{"n_layer": 11, "d_model": 768, "n_head": 12, "qk_norm": true, "attn_scale": 0.125, "schedule": "wsd", "decay_fraction": 0.451, "decay_shape": "sqrt", "final_lr_fraction": 0.0, "z_loss": 0.0001, "train_tokens": 1439000000}
Each number is 500 + 40 x the weight over the matrix's rms, rounded and kept within 0 to 999. Layers, rows and columns count from 0. Numbers have three digits each.

# layer 8 MLP down (transposed), 3072x768, rms 0.0288, rows 754-787, columns 480-575
488572488424512533483530498516491480531463467537565433425492547535502587452495464497522434478501583490473445473497501545475508489521486455466435455469485505508498543472497503514462491486523525436471486522521510494432506468442451508491479497501449502457546493475561428486474528520538560507
472482515490461591497509530515523500516468414552427443519502498551483627525533634543504454613534495559472482570499431515484519546455479457475537553477477539468553457506473525406513476530465566463502435491518484532489464440483419521514449531532540417490542499552520480508538568474560514462
524454503533486458357511531504526519478437516508534494462418527559482596520530458491483502532526513524469543488497484549537486495461464523582498538515428612485527459574514444450491496530524514522551517569471493555467465446517467501447582458523517518462494484480503498509468548511598428471
502527508474553437526554534541518488487512547484514555499477476515452506448535513510407505504513536441501532467535451481484480471496542523507523525477493528489516440466460424499450468557536592479517508482491489465477548472519501540458491521521493501469495477560505484513430481511503422476
527460497511500451472482451494491407569501434571419469490525430498447498493515510577507535501498468499565556520513472508508522534545500557495490455492498521429440443416458469578508509509490473403410502552495484470487550503418534557457556546561505506492445527455533521481456456463490466526
481461487523435491491573522526562413573537504492546551534531481501503505516513537472415478591510463512541575494543534526532544469485520518489497463519484447516515517540523514571491473505406453531439505477555482522482489550546479525509456518544539407509478489496506496562512482518440426468
538445528529511520445496459526490476492441431535550544496509554518597510580472547484519476458584472445447540468510535567532507448459510634541470529542520562436434568511513521379464599510581501536500461547498505472463541568533442490505528461422472453452417513533534476442490528463468466491
458487532431529491474450457539518492470432460552509452489523467500528512454499528472521434551515486552439461535529506485550476493473550510494549469516504492472515468480516394533539483465545470535487468527543461489494530490524531519516514513555480556477420465426480533476533505594483459501
478530522569543513494486507536501534537513560504497510506540480545473459551478476506528482477525507511505516543503517497549445504498487597488509532425428518483514499550524452452459492582538558542479520526484465472460492494469475619528446480487495418533498503509461489489498469471515515492
488542499514526497506508511493512469508514471500544505474547529471475473522502488540484497465502501541519577507570461471461489518427585476488480505472524516554454492521522496513506511484465451482499535467483522546515517477454544552595481529469493497484488456520498543464480528481460513587
508457456518530480491498499450567502532495496495492553508508465560498484488506406484524498465509504551497474508490543498498475576485509502518488564548489473487458488561444501494475544480471595516477450540463517520517452485469518511540562469477536502438493486528462482497510501486473588457
513491462495588495407468488473540457553537509526571529523487555503495516417531431527486512452465537506516517538483461559475438515477525454537466536563435544617460490518472454496523490562401484613514579570563480424522502444483540501546515488484516489543494501530523494561492537408470558569
441503461465491452502510466518537499479488480485495567433580449459479560495474528444451505487467472479443496440470495514605525465463427529505491485479470566486516538518462481513500403593473421497460450485508492508595546479494531514499524478564403551477529501521460526457449445560481526475
558562517518506415501558493533444503464614552502441482489566521518510483479518497419462549496522444553493495521463480474536506577544471473441442499481498505564518506429530495494528523507475472530493505515534554492481528511484491528481381541487476494516495498456563502424554457507551486502
486434487504475560504493578478534538454493505483528460547496498496481524491471475557471467493462501494519495494485508520518531466454532478508541469487549469488545450565459530501463498540533517492541454526462458489483435526500526509528531485471510565497450465507455483486486520507493479451
544480522497535511517458475442478474510522508455484430453487479495476519502558485511472489460490539503506568606491481475523390455476502550504492449487522442478511482560529570546555501494502458463483430503450454504461518435491456530520496507480451480551519448440497463467480496517475494456
530474492491454537556478492494537405439555510556495444513542448481479528477538535502527493518479487524480518529476535516426464539473456537523500500542509499528545503507507462466535468445459489420440536585443432527463446520552503492515538507474511418483479458463479575515541539482480538544
448483488536452497558378483488491582496432441498549490547531452502517460461452530510543443505475534530513524572458488517468516461532493525536427497496505515527478491455486431509535586519495503428492443550541545474529572537446554390495522503517499482495469526423484460467475496506529514503
443552481448543512545553493500510531482477576456478495451473502520555619467518483502501534585518504510481496496488446476510516505525480453482544589488481526459547428528504480479456562466462515523547558535560525553534503539468460516559526464471543525386513549513513473487494546515528449481
521470428481477473488466460517426487449549520597537500516507435510513586464531490489566446474503563454555573521470510514561525429489528591548451459461424494517498554495516510484488516449554483436552543550527517433522483468461505509493525529546539502402462486438472488471522472514584406516
521456468516476464503433497569462435538526468512508488535491439451523605437458496541521509624476535427564422509554537537583489513467454516474548476480475423451529511479538461471547580506430542517507536482552548515481510514515478513469448476539470486483485456530468524496537454467496487459
492597562520490564506491509531513506491586471424456512538447512459560384415448520437433479548441551449530466454565462615456473508424536489434497512460450548454514484471462574516376508450498489569394522443472504502512499578547475457568391478463608409438395511495529572525446461514528518536
446540393559462484457481548435485516502513529500496495468441532528508476536476449496445490471484460560438540535517494469531522476534532481483514549521467487437469476511504506537518490473486415514543399403570513446500439452430489468445542520454581521492420548586489558497461543507492520419
483523500577448517482501511523523524501490515538527475429537535518514495468544457458519469474495458553458561470575484469514486513514426425488490512473500564463515509521433474459494532480435477532455481508508491516494499550457492483477495486475523573549583576516485564568452472480541565438
565431483477518552497516502451470447467590506479506436452553516483577505455423544451460476535549546498543433586557433501545501518489579530465503473467573499415474516520566535446503500501562496496504489502521542548537457510507521459434560401486442479489523440518470541470468512476507450501
482431490522505484488453525447469636402499485541524529506483493564513579478500547445512554588568482519524464457488528453574504504521493559558582517474515535549481481494499454518550508498435517513538445563552468497452571518562559484454491507448531506518526524497461512470496516472560431530
474543524516449476473415467563462478523571427442536531484505502527468516536466458468502531513508515482449492461497507479525519478514488506493539591475513508482474490540480627473508456482467463515519594550472438424481481498549575526532501589549525509484503512508518521485492545488496554504
496491521464495475492482504508479514477436561603525532480565475471455505490454499475477494499464458470575546520565490519511489524459536500492534471525517397438518513581483517476455491512474501455489557460484566509551513532493500495518503554471478516455511460509445517452437441508490535430
380575454474540526564543486460429507503475548501503487476511517464542495556589506525538523491524512502538531443533476520439471557455499509580507514522425455610534519499505481505534497605462485448423482608522495504492483446516558487514507417529481473476449561474502563481457517502497474465
460456518489505526496460440474469532454542543536539527518504537617466526384573493525521463518492572522561569559447492596476499507554509417542609597520557497459542560485484501574518569618498508522484525408498548504505518478480530553505414451482498467434430547425531552433524486505484431557
487450524484510463473572469501459579531526509563503527480509508498533482448504555469499536557493483604493503514457466478389509482470511539531557542504509508450487462500545471492472429484497456553474509498575486425554517537459498468612503568559447466490453555581474476519519484496474526498
478529466489492621550466547444472563516547546506506457468579492468502535594499512492534522518487457518533469500469419556432482490492525461504470429512479529462551518510436490576545488485541406515479548553493510506509510534510473533560435522531504525475445558486552463531533486567439433581
508387522486463492490602390575450505474449494511447455572464496507588492493486538411450504467519557497501499551469490531427492499514526529503507503504552475560496542518457488475516408482556527554462423510511523458494561547450492546466560516423426452491536524528481537532548425604602490465
466556491526519485455573560580497491439574507487387491503411508499471566527467564477490510485540529514499534483508596537512501519542590490541511532541498431455503509537479475522554505490513458470499463504480472475495578496484509502498440524505509518441526421503500464518526498495592490537
# layer 8 MLP up, 3072x768, rms 0.0339, rows 755-788, columns 480-575
503481471485472567451432422569577506525504533498452513520486470531537500475406501516485482550517494464462486536508577479528542548562439493519478512453530520556502434513485548406447523402421492567453492586515498496492519515515425447472491476576494515444570478498597482506511516575520457517
504500518536479509529477451489504481521599450513510576547516450492513488498392471582448539498516527530545546537463574470415507520533512461538536471474545508465560532496461569505499506462470442571488465505432426491444538549512529486430474471528532445496493465422507496445527504529474481499
473485476568447607499419512532566554453544473476490479516447486475506434540597522509526502499473538541563514464508576520516527480535500572520526524526505498510462463516501504525505483475446592429563491514455519482456497495485475484480475599450623506500602495443488459500479572481591448525
498557569476498548511486491555414496492518517485587536449556451500545457490498512524457499537477547547486483476518494465469439458444463490463494559512501511482523495497485470505494524564536543510511566471495533498503520502458516456429514573523538474542454510534541524549494481583515573521
500454472460517561467526493563417485489473529485569500484479538495456498545462511515479460474486563504477536462523506480554498510528501533449573576461529487397464506553528475488488447501522574493524505499532481464526473508524509508430512443523504578522515475466464450583528533492474474535
478467545456551484474471466479409459572489547461477498492439432535562492491562483485532550531494547484491480436437447582503509503556468470453544496518521504460482525454438508471555512597491469475518490449508494462467498449508451505472429493478429510464493498490552515552495535524477492490
527466532485460547476546444521464499508427474435483511563493513487519513562476469471526532500480490585470508573438482555483420621479470547535504523474505456558559445485476534422461502423500540486527485545447522525502511500516508468444597516487519470559480521508524475448544516508518532474
449509513515485532525493479499529429518556517457482522496404550484481491469550482484533539497539490496497478539524503535503479521457424564473491531482463550467473518515532606545527459481469492523450452516457458519544461548476452496461457441517496514510546432448528512461573513532533485501
429537515559511520497497496442473445530574538510473580555482491546465431506465500559502550513533521485552444551518498462492475562459490474454566517508450499508538473472504445553530436523505521489475520519502515474565456533475491511468479504467513533480572521469522492491528477476479486472
511522544480500553531531482505521517445525480510522471516431522466522557526537509516539518494506499489482499520496499513438449535481450409459454507506480419542462482530425564493489512477534434506522535497537480448529479516513456489485520454488491426532537511401539545567461486452577525504
483539590445467559507564526526521502519512534468521438481457520541478472578451487533451579545489499498514450500537467490527517503467497476498438530454569475476541556492503514547521481495472602521466393473539506456507514539419496530423512508546566543546492559452521489521509515447565433483
546512522538544548473553503491437542560524497493585554477472519484661508511505558582549513523531541532501532462422550487473456547497518468507526500493520491507597537465444495498516481530506498413479446432419491519518415498444468456576539495527501497511528466517547488508548546487560483484
553600579405466469509516507470450519577476569496521517467540476459547455536485492457480551488514510492452495493472551490483488553487488507515529519487507487518511548397526456499489488452432581454492421452474584529504461498485504514518488511521561511555493481478483535457548400517560564568
544517553576501512526504464504450497535441531461454503517463494469538523476431490463518529498455538553577458479514479519498517511497524527501484511471496509512585512627474507526549513535537585496516468515487487534491447552509507438501497473518460564555534481464455538495473545526512482568
490473494491529541420504505490477494469525584525478484501486515501501469554542486567467556541482538478474467497485431487464492553488505398515517476455444371505530511524532570526486474467557528512489511464526515465440447519481501501486501518475496415490501474478509591487455500503484491502
495496478504531460515469522434506514559530517502489519483463471562521421590492433566485514525498444514572479542494476512494515482482494543496532536499490488538512498472489575532437500518408455454519489443416529479483548506503503508442514425536554497569488485500467519497493496413564517507
453517519529509540479453532479513555486501488532545581537506539459489469510496468531523553492499525463426494510498514479394519452511418494464467529500496552447646558505446482504562483566449530473406516487477496524534497512479504440547484528459480474494503466521462524528478572504572515442
452560498453558526494559473501417466534559507471487448481442495524495456520553533570499456532501503533477554475470545447462455498477448380457470496535557447426601541511521479486447512559478480519521478481471531514447480533510521505461602424498485463575541520524545536490446524500532509465
557527539550472529464441502514486393560548537486459463517470486397513521547482453480530507506501500509454523515474481459457533526513414404516475439486496487500482489428515509449542480517481483476464549501487607417444474527483545494488521507520524518549487489540430556545508498459526517557
522570521516497529505453496594492496531467564532548490488525518554513486471513470566520503574540545554555472540352463442426526466410518462456574482506506473558478454479507448521525551528413501470506541551466512479564548557495510530427498460483514544476481486441492512479576530498451503555
559552515547444546567585509490465495577503516536537512491490511469673523514493541502493512505484555616439468507481555599458465522433492478450660570508415472471557502474484533606561454464497444449444517479415607519499485538543466509469506539510478530519478449443535549506515490483573526476
426504499480451514439504573498526533470519494541538573512371442471456476500498493588432517539521493483451482464400455487441543513501486507507486550456531506554539549476543554512470518380463468532528484482515575479484492521455549454413420488533565435474478556518526567520614521535532546479
519502511507486568424494484484495481595565557517456479491442505500517470486430540539536448499505521576558531441484543484451468471516527471530532497500497507504587562465513479481568477495497547598493480570564523556553414468490510468462528514500525548475476503451511473486519527470555575490
463499582532502513496501489508518457498538449576549486512506433507464484525501492521476522542492531519523485381366459498511523466549485459543506469441565440493485439450490517522449479461436549520548473546543517501486430583514487506480487484480525514564478456507498556479540464469465518445
447508559562494454495579488521483479459535547540531466495465504490496466522427558489541481535511537486444576486423509551503486502458451458491486510515484442477491454504522501526480503575538482562550463478516554501474451537451540495459469470481492503426503478505453538516561584470527532524
497525455506482555417493465511466514540506459501530542448480493461534508531485527492526493534497508510487459456506553564493500535510410442460457460548479474531541484460495495508457522517555424403451481524456499506517485535499498482446460497485516468501555456544407494503452567531514461506
448500526546507554527528457451504498506482521526524525524519447494584462482473490458523488516481502486551407477507477442485460487521487427495523459527548486580497570547420540516532456512424491450363508545517495543478505573516461468478473590508465545577521547477524500521502520501497528525
495555492546510441538502468468435489472514495510395480495494525508510470544559459561510526507487552464513532496532472515528456508465480474537500499487535485473550519517400521508481444526472576519439516482467467486446515517441544454469455498486558533450544480421489555497487488533487526481
463553500428503545502479494540396429456506455506482530597497542540515501514595464448531534517458463488540501566440500501474489498459498553469479497474498469409494399552445500510408476470524496557500468467477447461481459509486524474486453504548470449473531440508517472479510446483537536516
438519484457456534514471460426543435496511467528603525493445496510551542469532516503421471502527580477467509521457572471472517518505506480503478440466465437485536552469518559487493491512467441537496518515510530486490465488540512435537594575456438491471501497560451511513425517481554454518
482475539530516503483478427462482496537465534480498518504480428465579459455497464574501606519481514517572497467505449553484490523460494471552482499489501470512429570488476445466503484518456545576491461535550424481511496523490421515498549510548524488470501512546497475476463491534482510404
489462565485565489427493462496432419481522585499432519535344460512553433515528525550482499497518462424528500480437500523482521514572496564534515483506535526544481529499523473460466531402487516514494491503494493568479540538467493481517500462476456536519518497523501515441590494476479515508
533483471524465559430540465467494477539481519516550479556474512401521525525483514498552506514524511522447514492461529558501478515451484428480551513507547424529516482492491561505544496517473516471571536539519510503492491552464491520526589499488478394521548486523527570497499571523492486542
496585520470487528533510517440530488519538543441463497521477488450530492595510487527514553590514488492523467584558556502464442538412509547479539462459485529493514545497523558500465522461536487517530520526518509487495512518413557460446472518474457487488474477438507498476555466510534592530